Weights of a small GPT-style language model, trained from scratch on English Wikipedia.
Size: 2 heads of 32, vocabulary 8192.
Each number is 500 + 50 x the weight over its row's rms, rounded and kept within 0 to 999. Layers, rows and columns count from 0. Numbers have three digits each. The size before them is the row's rms in percent of the matrix's.

# layer 2 attention output (transposed), 64x64, rms 0.151, rows 20-63, columns 0-63
098:510445524510555568466478552498536545478488569466587490588514470552383430567397418438551556530512521536607515435455491515516448560552500510500575553525461492487518519547480481501580506493558399
102:497502527445413449526475457485502551543495440487433545453503467391458474408482505557417490482538456446400512579494628473422561511425572530546584535448510511506486522507521491564406493528517481
122:469416562445590492412508511554623648482496462521505533429553497559530500561576524520436524501511525405500549524537457473464432464481492439577515447487493430483495503525492527487449487446500593
106:429506515610503574513456424411550424553488469534475552404534493558502533514481592446517428506493515541422471547464410543450440448477473416451491557563548526540512476538515443475459572484479568
092:475569555463329465481453482507412513486509533572527523498463418528459508493470574525505473485463526491388541490553543470576476464537562563477522590476523487555421591500541532461571489578491524
101:414455530484402452482489513495485581496513488513571580426418455580464485437449409440559453504436529568459554451487477501576495437490474455544495442496567514568458601517583495446548485519466537
084:527485502437609525519542483514597533486549517444463504509609562561509511504527489524497498496445419541508563518518478415491469508470451382562582514533478485578601434512586415550415507517484478
108:414490439422488482472451552565474451512477580500530584481497480548509412503529439507627564481512449554500455499540523406559494463413487452466479508550553521590537399480453490527535549470454416
093:502520492533567456557501461489482496524483472402469335526605482473424490480512511473499524532408535466581567404505603539486600519557586551517580480512471467480442519529518512520527494478524550
114:529484407543469498453578518484509405534492540483455441545523625521581484599504464529531494498541539533600524442539490545495405431564453545518515540540468439463510510459449496586543502582578457
102:417496597541557491503510476490542523445473543495594460440521497529578452548506480484475564553473546598476528502545502490572486371513478360481511556579558490565467520499567491491441551502438563
102:528532464544532484491537504606521553420438480562562451533521547407532555524550450468466563466565520471576490429586501561573425443503450462488465581462565479462460585451436547521559486564482485
092:495562490506510544436483514511552465498490464454507605509465481394452412455591550411448489484512493418522588461541431538488564467466501617566470478450493516524523433455412507520574557558549489
102:513534470587544546585486465500446595512571507564559468491607473556554458519472448525472465517493411526508438456394483512532555471483459426431501550498530555525479581508606437457470469482478411
097:588535443473480423498481443464466517541485526509504453481539560584591611491448472643493485480489531532516402486373544431527538478516484426455516586537521469491528491487511490537487430489489412
089:460451550545456445527584488460430444498416535592473543495415495387435487493497533507467564527454512530518560540567520546421511520537490573559403442510490441578549546468431471512487502497458596
087:458494511527590550599589450402439500457500517495503537468506518574605522523503432478447453505496516487543434521422486572462512411446425470442415465559497447560514464495493507520554507399422490
086:542453510498562394477497450571524549447471571538578515509598481591461514521453448517587464486535488474478449433469452419532530464527468426444570611486519529471409512542537503487435432497506426
111:479375537438590451511551503479587400529445514429448496490527455580594497488496487516470576531507528501561463569499534520419496546516525504467526402551456482546550427523488454507489463401456571
092:570542513445501490566463464470539523525551458487529445552566466530593569475472559559319434451487442513528448522489562508487509546509537533553568530539449428534432420522551516531523535525587508
082:470528524473411437448515513574455488491506463475475502491495503369428420482488555481586353499552467505447550441492480513556499525520420571547498575413494525526484519452514415489474490603546490
106:527405420355535471461466501494511416479430528555487499495489539522562607483543538533448524456515512480474532552611559418517423524472565504506436383463451489503558492488464541542496487482548544
101:526566501519470532469557482637535520410528576476576494432533441491364417474505508480502443539487449507496625466542468446501573495578509546539510529431520474525417530544486462495511572515503468
089:533469437468513460534478540590579511506567446432503447464555519529511465464450601471589445488486399516485509497465467474520428548540476464503575595389525530478498498440505347471474517485514456
096:482519529472426452441501472561429508436519582531602476449534528492442447525431455550593404528546486566481560520551463400570502450523481484523498588435519505458448587513543407506463470524514453
089:486437491434558603425546541532536541473504448572483409502540548511474478497511525501437489495544390556475523561547440390610516521479525497490505560521426535526549581454514450512539583565569482
091:456482446434509576559459475481612550509459463402526492588538536540528530582456552459524533554435430546451500555545538460601519497479493479500530503518416490487566560369565532496513496534569485
084:487501536449539626496560472506487454454521553434564450501506581506467516557480563483399593536493419504493459519588549422547519506449590420501519498591514494484493556515620463490486489577490516
139:482509431532446502546433570528395578428559528600507422492549505511445528506487493514445445558548507517449459470459539533576522438551503560435424430509468504438398474505484552470451479561436575
099:505455477403529499499420502547477479441556474450521544586480508654413548430579484473473435457528518498446533537488478479476485544485535518470488570443475481507418448555457540521556581474623477
107:528512456510581611420407485508501449571466471511542517544553479477564481471453597523493527455573527507541455491541468505537486572516535504442486456415437533448633501471545468505443582508572418
099:495536601554471514494367516517529555478448448531498515611594439552522469406441556512506508469511532476516496430439448537578608481469443512508490523436478547410554493436545483471504459472533445
088:487536481453536528508463529538563573543577439530536435577565518600490571518487512456515472525502372529452489560486430495577466537561458436385522595494481514516490456409561500453513510526560451
095:483426552547512452494525551606399462428514475493501484456561488444374394503518439501581464510486383519495566427517458528541471523523469522460443478427511533521490442548532455509438460578457506
089:536484450485513543535443502444524469563486550455476476589439532525481556537465414525417596499490525570535490532493560481481539519481614516468587395647453465480568497523499600536502477484484472
086:484546497510485534574562469497490571491494508610523528492540526565596519461414442496474526503512545386556426466385461520536572436462477485496449541615508462535466515519521601465552438461491452
102:440437466555605532545554514526444468495522496486534400447515462552503422550458458519463493583483489570593393488516497451462401479560481436510543441521523529555509536561513422425485479525446583
096:511535471519423462442466426533491527528558559536462545568480602472455587517511529575532455478480520433427451475493514516569537420450517574446336524547481525461441515413481550512531495562508490
095:492457465489515511583546514577422608510516451419473511488506481516473482553602511468527468523565559553553494464467523494528438520500542525528466420399516503593456562603442557487595552509497593
086:493524466444498569415396460412474451540392511498448571596521543446533492476469521502414586490438517463549553504490473452500517473505569564583500427503460500444597466413534538511522525508539458
095:516456515480504450465566505606481493433518568462481531433612466505468464473510541493594457514518467477476528444487474452481450510530424393492518555390518497476495483439443347482509501487560403
096:511479502495424467485540584506530487527541480472377453523556494455521496454587479483508557464586483535470376565474581509538475456466564555454456465491433479458438558431561575542495386500539544
093:560532538425504429473621528573497515443391530431498480439514430493408454504485488455533461499541446524574543448520499484433491565504478517572584487437531448514569409579510476572509468549505537
091:496436477369512565456480493515630655507550506474496416524531524460469597478462524506489539528523424501470448493448522452582490467475538450487523497588498530533524443461578546497484420511522455
# layer 2 attention value, 64x64, rms 0.161, rows 21-63, columns 0-63
099:500569445382547597537517517525521516544469469494596492485464400483484485460610520463525579351525501508477487560585521506547493523501534514572516434518476588468507485479458525530436509476519413
122:498431487555479487430540425385537554529523495486484480374485533468465488519671503545374444448503479530514515409493561510480478505432464534483537450474501444512498503531465570470500451473557546
108:574510506512490470591449462539519482479432562382548501551505527545439417469611547470480483513455565456448532490404530549499460409579498533505535593557528424500467496532524465492448523550513596
106:552492483501405596511485492389457567513498576521558528453461400492461482495436499537399470472497482504537480587550443418539589417467501487536465416488522421509531535423534480486452473474421488
109:559456493479474460547488443505487549541545566522588532482468455492503569509391511557384488442495523537545475461529496561518634447365465482606464525492558422485544509524542466518526470514438503
089:517493502518550465352586500533552490500500456478543454540509544527483507550620468574504551425529397504487530474545424411499443543451443500502534570573545509579546513563534420504491546479529445
108:480564512582580600465480538442503515503458457582469516513450452528447610423511493499428410510500514491458427496560512545557579499502490506438564593487598560552523492547535525466432540544435482
095:472561438426457563530420472537524471426561483489490468502506514531494468578543484427548539556540520429522519556414458454529486537372573446536473455515566390477471561460618548481486466480509469
103:554432567530497594393469451518550501499456534480558554498521614515495465451524449558592536576523543540534581482524491474579479420529493505505548460474465417517494424448493423528575533493437427
103:549605428605452466464533585510486513535551527464518507433456598486463448428558510583478481511461506528482500482462441513506516358495482502537603573483572495454503576515484504453474541520592517
104:448528507514439557396550520463469493534562486439512584454453533524489429549577439535550412605477478601456552556447476460420561508544519543422424458481464430522463492482479543526562503484519555
085:522482488581499569600502425454536498491447539493503475438504430482551584500533532440602518431449375463522489445510615504522547526516477519550512460524544471429399485455566548514536522532431558
100:492476430344467427521501543568463498492501490526446471470500585484520474555512524429524544413458465509507532539558529552453433503510498606443542584482450541593544529608419537462545514526511483
087:539556559423549468496511590475449639402461474475438557499523512523417467489479574487413438527536543589431485535558505544515478422559506513475530507487450454489482501569423507511550563535431462
088:544432648558403503391526468458556463515515528584407469544552525472509498503585401484454489428461494485496559524488563436482467551533460501473489519508528493406489487451515530438512445438437508
093:537517540500417417641539455439491542447509452535424507506556476558515490516498527450525524647487496483479571458532543537427569532456481577501488494475506452471449481588493594531553449496577475
084:518507442446439584522471499425497510460498442482489592470426524484512565563445514510453458443529571623482470514469480574473457466484418525454558476479469541644510522520398458557479479457439547
105:479500570501397510468563516500544502560537440537504564579545548511452523425509455523547449541477522494448536508476414443575549547462629460497484582523616416517435512531567480472546503529538564
099:505428491516519392439551531445464582491466519448512516522573426514451432488484584543444627473461483609444504522416455581469534523563610438459509520536508477534525517517433518475517531489502444
079:493499529538540609459462477556496536518423488568556460469452504427494508443581530517565544457493466456555503513502453558515502496523384396505458562489529573494539570488356523487426533440444450
114:381516607529506549452517474445478469561567418440551536512549409571471454470514460531520459564489446504441523514454430518484565512506580533422465425487457448485513458431590469508578489472443532
100:390521550532495494521428518516529465544483486575481512487472433489582600563455507465536547429502498533560429494448484550434391451491456470533528564510538650539481618495500475537484495482460450
086:460608490485545554418527498576522570527529473509564501512462543502472528495421588470570490405504567444516471555506419587500509561458364499503508553476513547553568512564584489551478538505502558
101:500505515483447594457414537487430473513454429480465500471460545466488484594455465505456533490552532510579486537533536525488409469525448472529579432502499598527483580456345441520455535422534438
087:417479534466467529505505530486486596561457474475448508489485560478441488504454611490566438522458487538575478442501513457520469582581476465592552446449528508567578490529573410550605575542551496
098:468459546475494499433517509530513521480511456384494427543502543516436445471444518456418519562503431524474491548546524500580475533527560517512595396429542514555553505529583455509598513476638548
083:507456477460438448538519510491434581542510458495521496585462514496490525499423568534518398499491467541458486501455485558541515532585536540575510491544464437478558557411527354520508579467554628
127:522458580435509479442485538500521516409500410450480533519447515554492581473596582518519505392473478567434516450469507520489561482526550504385577542436529525560572512553454603561544502520489498
099:423525459478502580506456548528382477447477456462485546444479520583550521585572492452517479438513415535495460390475468489553571440486509462436581532465538466527532436468488548566508509492375467
097:579534449502522493494504584506517446577457509477475502519506500524464484539467550447517508548434478500483463598444491627585503591506484475486489480510452515409530470459551483528646570545469633
099:613515379420539581517469444495578524538463520472481431453477631496522513547567510422479454401499504490494461549531505496528510464492479480408525503443535516468494544534439572574591506537536511
086:466475385452491543525479597412522516530485496482522500456504511522425476460374587527430518444472509465533479454538483523490471511484403461497587445408461551582561500552488550547392495538461527
092:453564483541413533447453423529498508534492484598589530454396500472506583499540476513574570463517503357493476511498494528446457465485368474450431580463524535554473509526457480512443493494496443
084:449461523520514356494525445502500520458492474470426550575545540500458523469507548542455527514506504580448494545500602522556546538547629543551488525482559464506496481424525466473563534504622610
089:506572530479513433630530461414422594498470496505424460523574387519494458584550487474459496452487528521475513450511572525452533449509481642514513514468468547473496561523438539570490489515544439
106:521533457429406426487507580520463423466523492558491491554489609507488484468421591520541566583477477481488481542463414517400470548433543564487509574532547494530534527548566461440513543474554411
100:521445510498552544496481489425433529437414447534451511461516436525461525539561550456497420453492478558481491432563515497462507430602481457442551375489423507510481483495371553537406489516456447
096:463461427512465477538448541489442473568528554558497494488461437519501562516463436495563526556497441432513490476493490550429514490457425493506399571564599501442520451549422463432454527533474339
080:530495507476595439554523516465512591522493444512527443534527522513479425498564606458488454404442475539501491491525607506548542570461504533533455433519496476394482518424490450528601458491453621
099:514601532532530611473464583505558502467470466566600495473452471490572596487446527463573505520513518481533444516448452571459524478479489575417508548471467552551525513528580599536412482513430547
104:525436497429622451430466476584464514512495512545468498528498444450552515516538442562479424475495450469494513474457521482551640412539540489434424411519573494472466522494427516522580497550411482
092:395490561569523623490437383523563502566538467587557545461447583454506513453498472529526581529534504498485459586545405500510468537420447471537473594526533482531470556502524474450520490480493522
087:433455458507580510572552524488443558553542457502551533493490621463443512462458628516521452465466434521520534485494524591532533596462500532545478434433572469544594533548431559511464488497472562
# layer 2 attention query, 64x64, rms 0.15, rows 32-63, columns 0-63
090:460534553541496555453521448529499491476489428405613500494499483483491556433400477563447538581560524482560510584479471465477403473594549576474476491522557530496534506490493467461527522418617428
100:447455583529579540463470524548455554452602477531484490449528540448526485535551555442494546482474515553480571471485501441624558521504522564560465497522514564422446467456492518632558428454443551
083:472505536471449495515574551536556497533531445451473449591500529510505476507535471483528420492602571505496453585469484479503419539549496437559494592569592477520490531658521422440536486457482433
093:593457453562544530515440475562488546446569541545532484439491455540545567350506556539458514439446505501605523480488471574517502400454546531467491455461519447493478497511468624433503524507513561
120:540531487512504503541541499601505507478503527475516487438469428520559493401550472484483418463519567438572513561514505584482385398445469451426478509474573446496481510581442484375543575495461502
089:506536509504512483409381467545493529491522446510488534431584466482484556434518603480424559497431496447525546462492442531486604477479530533548468475394502546434508555423396522580492545438515519
133:465479514504492537480587569509540473498439512459455453541446465460506447539562407481592477490610509533434456537479458428519421516519436418555482551618517506427388515526565442464527499495470453
096:569476487530478451560520590550542496443461536482497510454499461524569521414583511457531485453519521487490530555540484502492419486495489413501541606418512516405396519582456473396555535456401471
097:442451450543562527524533518522454546484496532574582477428488498567573535455528540443488423491437520480599515515548486535452461494430364482427534503442548436500517521617472528531553571420479493
125:521600468530526454535418476484468555472540532486553545427587478570497578429462538450448525487428550458553589469544486560483578448486526524469492442378520489519538495465442564476485607462551543
104:444459543537520524528613513543469477525541495528474431594518487469529399516566406540540498572537505577476494558458517453522474546439461469543409549615520482445412565503512502448521454462418544
132:573545458524538419553450521479498549419548505528520561448599497590549555483499548443483470449412526463533549517546455541440522436468499485429514555415568451596551520555506532493464586423475461
092:476422545426480571457501452442494472488424484441486484568509508458478573518508458561439569484569470555470461429465528403569547549511521547539489487538470490459461512457520487616528445620554603
129:459426523466418544432577539571523472527405496494432456522408524402427391528570464555535485486557506527462449526452505483529461571503476476563461484524494584412452495475523485510535417537446549
151:519486465526554504546397426445472540502596470505550566482568531575563539476456572493527505485398427504602531466568488555452512512489489510489522440432524505580598560508517535552472559512592553
134:497466509405461489446548524546525465554420517455438452558418482433456416569515480538530477522558468508432448560453478431547448536465501461515511553582428511421392455462577450473533431565515488
082:539549530536614492571466482470521510473563435479471539489587514561617604483511517445498555514502512569500469472489477481420489419428511490458469546522573526579499540529413511561558556383490479
099:501461476532512615552519577392487585531551452585492475503566600533550463473510596529470488588413470561501549481504515453547548570558519460537559490467515517554582567546536515555483549481484496
080:507553420473472455475543546568499502552561475503473521440485611493444416490359579521453507515482578464491424556506445607566546539545508473551594497493512542521504422513562473511465456512566526
082:489472379506496348500528453500467447550460557478572567486477525448482473478429495574502425453529518413530537426524585490494523497442445520430517436456447401445477447521525526476448458559477516
085:508623561432440500570453549610470489492464535485522620511479464523491517510477477482555446481540524528449386407507370464506517415461551564530508583526471477523460446480472497459464499463499502
097:513575497543543551519431448373490567397573462466535457488567551572538508571536470483501535560491544588509503489530421521505505504439528493513423528491563451620497538572516514496438522403491479
086:625444507508506535452537536454528508533550509565478403444544532477566480483592568539443469441448472488535494487421495436418465566538445446498482505543495506517475558482467411516556551442446369
091:458524472501467541448499543495558510493389544521504379458534481444487503546504375451490556497471503492566498522552478512644489521484500457549553444556483484440533576493554442465612540516458412
107:521500472544524586461462580519509554466577434547481544527511612520510467460512614506509495490462519480509480479524496526501466508491407471550544538492607577617557604571501448584436532457514452
078:531453437432501571461451478443500540500528486524452485525465564503569548514545605578489530415462441556506493524486463513601492560406494472572522537502444566574595553569582508553477543493566451
083:524480560473471477463507640506551478499375516456455481489444386424486487399551470476478478523548545440495536485466529520545458518525551507474476417527450516376502452526496475543604476514430451
075:557512444443450522531481418477469482483526509491438361511521493521484574575621579541496464538487509528433554533430477515513591476542567443470427505528520481372495474479568532416546509491534506
085:491452508490498558525488525441408472536517444573458477505480538550569606441581536559370434503469529557488512469501570486564586522438505526502420464571491539524535522502467598592469471523505570
091:562475470508440496493546513547465482410425537548511546513440539529537539469550473538411391417501530380458508410481523506493527497543523471454482423470594425481488409573462515476456407526530542
081:490420459485533511408502460484447537509525484494427534449463580473435469439398576526560536486444451441520508516545529499533513520527467422559579478461521455494664514566618526542484513527485529
085:625482387535559561498423509552493497504479384477477565520441515476473491449537645517543446478440471492505559440471475446475439455525508503482484535515540546537571532565442500509404459530500445
# layer 2 attention key, 64x64, rms 0.15, rows 32-63, columns 0-63
130:506450403520555501515472555495496574486502544590545476508533558546507536495480563548403533454464398473511489399494493630470556453474503506446549518528515516531536514528508635605430518538454488
101:518497479567497528532429389543474543484563508454578505508483520592501522487439532456521533534452474428602505455511542576407471498549440522438542499535614486569627505563523480472472529463450555
115:413525513429472477556519539542492520574518446439563478482480545469489421566537409468456464469540542438452471497522501338458517507535549464473572485496404615484432480459430521493505482507575474
096:427517591522546582445516498439469471521551462450487586505520617605452500649457467512505437552498458520492479540555505420477520575491490431518443497545509512510461542471543511541478531419437554
108:485441420504471518561506493490443458356454417503523557531573516563511551577434483413538538444394404474487465452519475546436523540513502532443495490537551494606526459509493571484473535501447457
104:539533552577494499558482454484476533458544507571482548514539487526566545429467566508525503513425584490518527635486504615495424474498524416497456534464589439496557531479496433410582564509472565
096:391532479398514519548591499540521527508452469471572426496437557463453462572519444523434444521647509465474462494534499458455520502514491465458592446553422544497472461497471510515478408526533410
080:402474470511495526511423447476457505528547461463572530508499494627545445584459459394586436569489432522497486503483552470483419489483470524437439479486519441551538480473523481545528570376436455
094:558472478668501495486464497473478559506505529525477559463554521598525537533462531458519502471415520560501537453536450604482458546396517548510456558452504480499583548552587493423497568513420520
112:506544521555536504488434487539473489468539516502431575497603462536596551438516493436482586419344544486514534508522453534552453427488477488522454551450584499479483477484539458479522625474547442
086:538485494471518604470598482522484538550536434594515436478440497480390471550471494524525442566624513477440404529459560532450535518591460514474517446549484518540470503577487516456448456555426535
128:508458546559502464571435519450508470465539498476465519509572529577546549481554510424584523465419552535560573512526406481610424504486499436543452555448567452428506519467519439475600583470475524
103:466473419550516500381510537490538491503479592478506451481485469509514380516498507583478565517537432477433383502456517470504512563507480527508552507580456518520482512587552607548455458441523381
115:524494478462460485476632440505543534559471503520488438509423499465454446544460509519473478508567487428432405496420592502368580548566508494435524466529486502545517519572475560460451416567492468
101:504463473515495460420492551454479406415431506531484544519562460552532461546485473496527524478453446630448533511545414493537472512489494497524528594515466571442478470445465452544491629384515422
160:496460509436470477495607519553543448508356488448519431540442448439443493529506380555483539473595460460432454493456511474422536468552460576456517529584474493472470467517488526443459415516474464
103:522467456637494517473516581465438523454511483560497426518496584466441389476497548471500542484480554594450513472567425563564398553429455462544446558526486514450455540503510478505470564495422503
094:484532481544497481416453521453487461468556475476404472561474362496499439616504437495593551471547479519409505515477416402528476531475526487528501506557451606497426464443499443527441537490511471
097:506470530477407471538506470481518494576445400508473437542541434454523570557465481401498430437537489418520487521600512518505541463504531481410579472438523598484566476445431485415505571492506563
091:571419601438504488500467517571568501487416509405526541517522444558476585469517477532531542418449520498532534427403558496483548533525503533538499536540442420518574527560587554489563458531583505
085:420470450602558525438526516500470541515513512523464375480529595467404456448480510489479554495471509452574539517643581492486483622467477489522523563486546462511481463534464497484557516568433521
100:375499529617519485532509627485494469448459519518475500479484487469507469526532410451568577504467493607427502548464506461539432517481447455511528606552506512442408476450479471478501546504457404
089:500471496502482453578504492457489482459420397520489480520449441497544478489429550407542568522516541561454448492550516385550410448485514385501530519511432563428425487471490434462435504533460592
099:480525399512506468632484471556481496598590475554549593437477501509576468480489551508505510588506437492559496508508548527421537414506483582450554435416485559497531478472487500521445538591483465
105:488537521546440461558546561435480416429424525469455480517525426477502394577526472430610483520543481558494544514452441455496394563483502468479498504508431497435451446423444449404515485459537474
110:460494464498449449518510482478563356468439554419461550514457426537538516508506381408508464477573541504572466504595493444469485485472471476439558502461440471484443426432492448430531578459489480
085:531556385467450511475493402519444577558600421500492521463499570525546537459486615507434467504506458423511442518522599519440526475516523467503485426366524512573514552536513503523472462549499487
102:461514553470447503508538369548557462601501498494439547538448544499560576498456527476449518381485483406547537512495540460455560466545487442402595572451572514562450532516457456468499535504518498
101:498619554451520547391477404433573451593550599413514579459525481529578486479531455583488455553539438513530461517492488465466516516461507555470549443470516450534545482500474504513534486455585443
118:484451635470478502555448541512511561591534484455472502540536533482429597495490564532608549520525489542478502477361564413478481565564533478531417505487538482561544529487538484499484408495495553
086:535533465467451435517466480538551418453475528513504566457540369592604527570473428454442490541477421435546507472563521522511502386532534461443558438502500537552476530495499522464532460428577459
090:501495599516454528520591505488463470385380566426473485542506467552534528578542449488498502452482489498416521533523536478502445497478482439507444543570508460507520455477597436491552480360525418
# layer 2 MLP up, 256x64, rms 0.215, rows 0-31, columns 0-63
097:451436532464389534462575476556489496493465456527477468589421508437506479560551469517494509491613507465419508520436475471475474491574381476450540531634468534522429497444514483500424473536447540
108:503502449432435560439519518493525420609461555386515520533473487432451501566521460515566523520545501551440463558546440467433565444408479469440404481535488526512455460452544443508549442471549574
107:502425516404493410438588421556536439516424553482498466614430551444503455520608530555486506464521535425415465500454549462497546539448482474482467411529469484469515452473531468519497466573487443
095:437387517502479534512483504524470475458464540552457505523427517368550515497462516406454424570569546490445485465474491461530534468549479407478469424506420416503413492493559475500482428557414555
121:558463445536569496406472556596503413477458575467526470583442547451525479534532456534532466461529515452458446550444576499466549514561441430431559558534441533445477461443463436473508490535529391
089:434557467527467542508609564568586446448393546478425406535488474397546477509563461522469529492550503520502456510540488524504397497511457469518545542524579575471436432458445431493491537530538455
104:545440530376537501423534499554527499524447546418535556480455481504507461536561424557533466521591464554515474577493449415475541505457496370475538458530386571482453478483511453510461466472431463
088:567440546493445414470518456553575476635462435413516489558458528504521482525515514546469426425555450509495411526539542443453448475467562552461534600534456455488519596459487469518537473574507466
097:389537550506455544387560519473515482554503448374510548491492429489481432646514488475534518551520550458480504472486502546520520505453540525489515491513493429372441498448491435539429485474427452
092:565537484449440470472523509533528492573485553461427515554496544517490436519554421563639579587473510470400556578455526468472485547471534487503536550520465521427481422439560471468585505582533482
096:546409539563512530512564542537459409546475476520413421583530479451500409521514490472534478584552414566486465510392533485552534481571530467519434463553503598519483473505468495565431450558539537
105:484526533555518546433517510428519449506567437495436426537509499412400424479497479495500514456524525475444447521394562532538570557479553491498462490508470495372427442525500540372524503500582553
113:495515452480498601527616544484565443535479489436432417535438523444492490495584465490439563480591587480531386528469483516469484514548584515470492465583509529475438437562465533482552466538470573
106:506515514563502512505632519563520444433488479468517335483477517441463503461559441586450486512529473523527482466524521485506565494512433594453438555529466571476510461446488538523434433499589409
111:509435506506460549508515536504586475477428439542451433559493456494452469528439493481510530502587491467469364605407510496491454511493487440536513570659508503427456519495577449435480488485478544
092:439460549464425444504549502411550448576509563390508498544491582461409534491424389500479466486532550486485411482464532508512485466540432458445511536469428489512427504425459469473551481594501437
087:565530463537524607472470501577510406533466516516460481541470564418387536536408519536482376517587490449500447461445576518545575560485492597484497513527441521492469526481534526509490490597477484
109:476512477503482510443574593543540432449426530488495492546443566465500510512559465506611513435519547445485480493569517479511491521484511455437548571545508447471376480473461517592508409651486471
105:486576511506566528470532593558579532480471498439492442512467527440542497536458381478514571499557551529481473545486519478563498449527416464418497611576587561484516528473500399454520540518408473
094:498493492473529547519542514496536467514449531465454439548474483519514446529584443542544397399575570563554415458487496486514472459517514372477478635540533565554501491488485466518404535507499400
095:469505495503503454547554472505505400497380567461468540547362500490458498499416478414486530550535470429420491497528577420547452517479490602506473564537566521501485427479500492446464512582450445
098:352479628567474516454657521471565515529519490480545461580493539488368470533463566490529562527531544496474472449492561534482459525555498477537542511514536498472470479467478473412476505535527543
096:486494529407440495573576607482471469526522438532499522518486573519480451442503443508505513443548543573462457487488601401539554472605525403557503565576516475496421496518592514422480499510490472
104:538524440374448560476487494549491450531492578489472526537403500409516573509487419531502427541541544440453435560465485423500504546517569425512536524548466453548535442463490459620465446539525452
093:445543490564409518411467500527459511535521454466457470566406576493351488628536492487544492528500603544487509506517564501507522538496477511445466596516530562505421496487458531522557467578512547
080:621411522481494500465519558515511511550530534384438469516462521511492485459467463577507521566535431574415449541411568488432544538521586436407531528481461547448435531463525459515448485457555533
087:524510552443481500474510520615532560468551463469533512502537491474396428462534513496549428561525448473460514460420444506562558565626429480459430596461532499459497490483442484460423465583505429
097:470546540456521471441524545584606397512513465467422516498489517504519505570555428544577503512537484596366480506414523454498439485561493417507590499544549522540449478470569523495554454503506559
091:517535466467437496594566520527485435502438469521407456549451546459436474482610479415442478453505528452467474505399523537458508478576513523513468453543509503438394433478467603421542436557501508
105:544521507462528466561578546483532447546419505449488477484490572510483499532510358592556484585553476566524506574472490363536547507566480423427486527607466466471530480494494506569494466489470447
093:472461459563495530484511524501554421494503566445536442583498595470468405528507476488534492558497469498512407509446496416492429624405385494449552521558387549438473493495513483463523497499519455
099:529489468474552481478561520507483413482401558485516471477523475413416445520488524465438552506601478543471465543477501472571446513568470380572448451493419423429488512413495438484444510534550420
# layer 2 MLP down (transposed), 256x64, rms 0.143, rows 0-30, columns 0-63
112:524568444509455548537611535564499545438467444577556454429463462466503523536478463491464523497587492467471391450547474447452422491432412467517459456595475473531484488558537580472467404472536527
105:449546429532548527471502531474488409517629452523495483541500546522403523471467480523436428513494406508531452454524550446464552485478453594385522499493513466406460424538528535509508565594569498
108:560457495473482543509515548542535491431482414454525447533518503456424484556625510434519531513557494456401537595468524399438526555499519528482526500535503459426448500414411546550548433501524592
073:544527494584601438493505459468489575511554450364510539485491482493542557489444427426464529479464393460453491523494524550458467524533535530423620550478517500484574603549473520462539541488534439
108:479328528486560524494422486489515472386470541430530473420443543387522469450526536437520520482510497580463482570504487502557525495456452476536536565568496436442514504458394537534496510513550522
091:435473461540557479519456551468385484489537496501542497495561553478516488420477584452482500530641342521499580471498440555450502442495505525468519456477434502473467537537573531431477481407518536
112:418439419523448531433505514481525376555562500538405497444448502441446553496481557508550492496558418545449506510556490553426508510492491525469376508496493487520525550593469501587604511465517546
078:507462491544511413489497385549541535434500492522481500486488525483475493434463565560544441520507531534400506463609605565461605406465552591469500526450517444463520509470528536548450452567552548
092:594476473547564472573464432471488449453552482576506411526487538459449540387549552532513446487540415483459518522511555505445450501560549505458475506468558536576457487520548505353553574545485538
083:501501355501532517486475527470502565499462441447426505453453462471569530480452525459539536442429440581631409516591479576484482461442460523472503504444486540509594475497488522512509477422479412
092:568455484594538522530475483521492575474392530539512502459594540480513474538499531517481496622500485508544572491490515576457555397510539563549419548525514566473507554545553608536439564553552550
090:403507517455454502542427478553497510487523495368493590630531490459506523507554486354491499552559448456511563439519512529522440563503543510518499433453545497455556467569559578531521516462462485
110:469508429564447546506541499597508419500536455613582416459527425506414557446497565523509488467499447457493473560530513488486550485477522506473554595497504473392491382440508539504500555584462511
088:544469403472541395468497496397466386442524430479547554459533475423570506559515496545487491486480402478433460447485522503506516523537613459457515482493563551506506484535520480429478539367515521
124:473493438433489536587546468410530507542411437509512442532426491424474588527497506519462393505573481501479498527403515555523544565443453427474503534604541541482411396498491501521501486521441533
085:556535484546509464619555426545480524420562519487506501486476547512538568418534529554517486457556508427542568458459513540531531464605443470519557485545466447459597491402441549380496472486541481
075:477514477395546410448497536455426617574395637527493484430497510478500474538526480455504511441491613481552535505484516509497454489476420425556530485448524466529506528531545441569462509550457459
104:538525429446527449445544470583441535514560493505573469533461494456537600433485575395497533417524498440604458497562527495461456459533440473453562517582494482519457536605463524428530574492511501
103:520544399518468447546607573545529576639550536467432556525534523522500496464562440493456470467463513403503529519537469547516593517567569555481445507540506424440492475512506557497432559461495545
092:506489555536533556578492452516476380517455508489394503479503459539398490538489553519478537518467539543504464555390478476462568454544460589553533508500481458646516429528540521589529514434539529
088:536626596575570541558486444467565460559514522393462481504497513493590611490534497477570470540456515598466488498475478517460518513566498461536548575445527472426490449488502574479532462484426459
098:501443360512502519516523486461443361437587494522490494385439582529560486382510539573470447484558411534490572487479553468533545497544520509496572489509480519518514494528502550513540465473527564
068:422520499538536445525455503468482496528505465443494617406486514395554450623488463462506433508412469470529454535469529461510483480516428464478480485499494429463530479533581490335455533464505554
074:532462472496523485532503466487419538558457440536446536542539373500515407503484568446433569537554492569510536569487433506558553517560576459487532426574499450483542549490433561453474569471506611
091:466492524478403567561510521504523345518530552526511520428533518426455520475406533472483499464544419431393484487528510501574549528437522424552435478464462450412520522496612525490468460518499504
079:545514497530528486535452466530562624509567507541485593425583550471626575466483464561523559508490519463541556469520429532458588552518494476543465459587451487540467580467456505538515458428524434
073:527520478436569537508486529396482528490403581428507505525515511581470572475547526512418545489464529467588462480514549421446461539464608529446518406567409520495477497404491574510485469434493487
088:531499634546520504531423442488558497384485424491543531497604514573615540497462460505459502473514539481562573531505555566598521453494569487558508581543465503495438448513485532463544483477545542
115:414532451566498490481604526484457400466546515437551502456492508458472465489596486494503425541562454494434601462563442545391528451458451513426417484533575478556480434476471522498482489500415503
098:497581439560576506534618530568583549549521550495521487546499526544554446531531466466593470533460433431449572441535543433527499494567502546485395567536563506528465473442504435549499582474520481
083:478493416534527473399474485547535422501523454492436473520578446495489543496518457528556521468399507457476473560515567486506462578525525420556484421497467462490535644518445481340537488483491514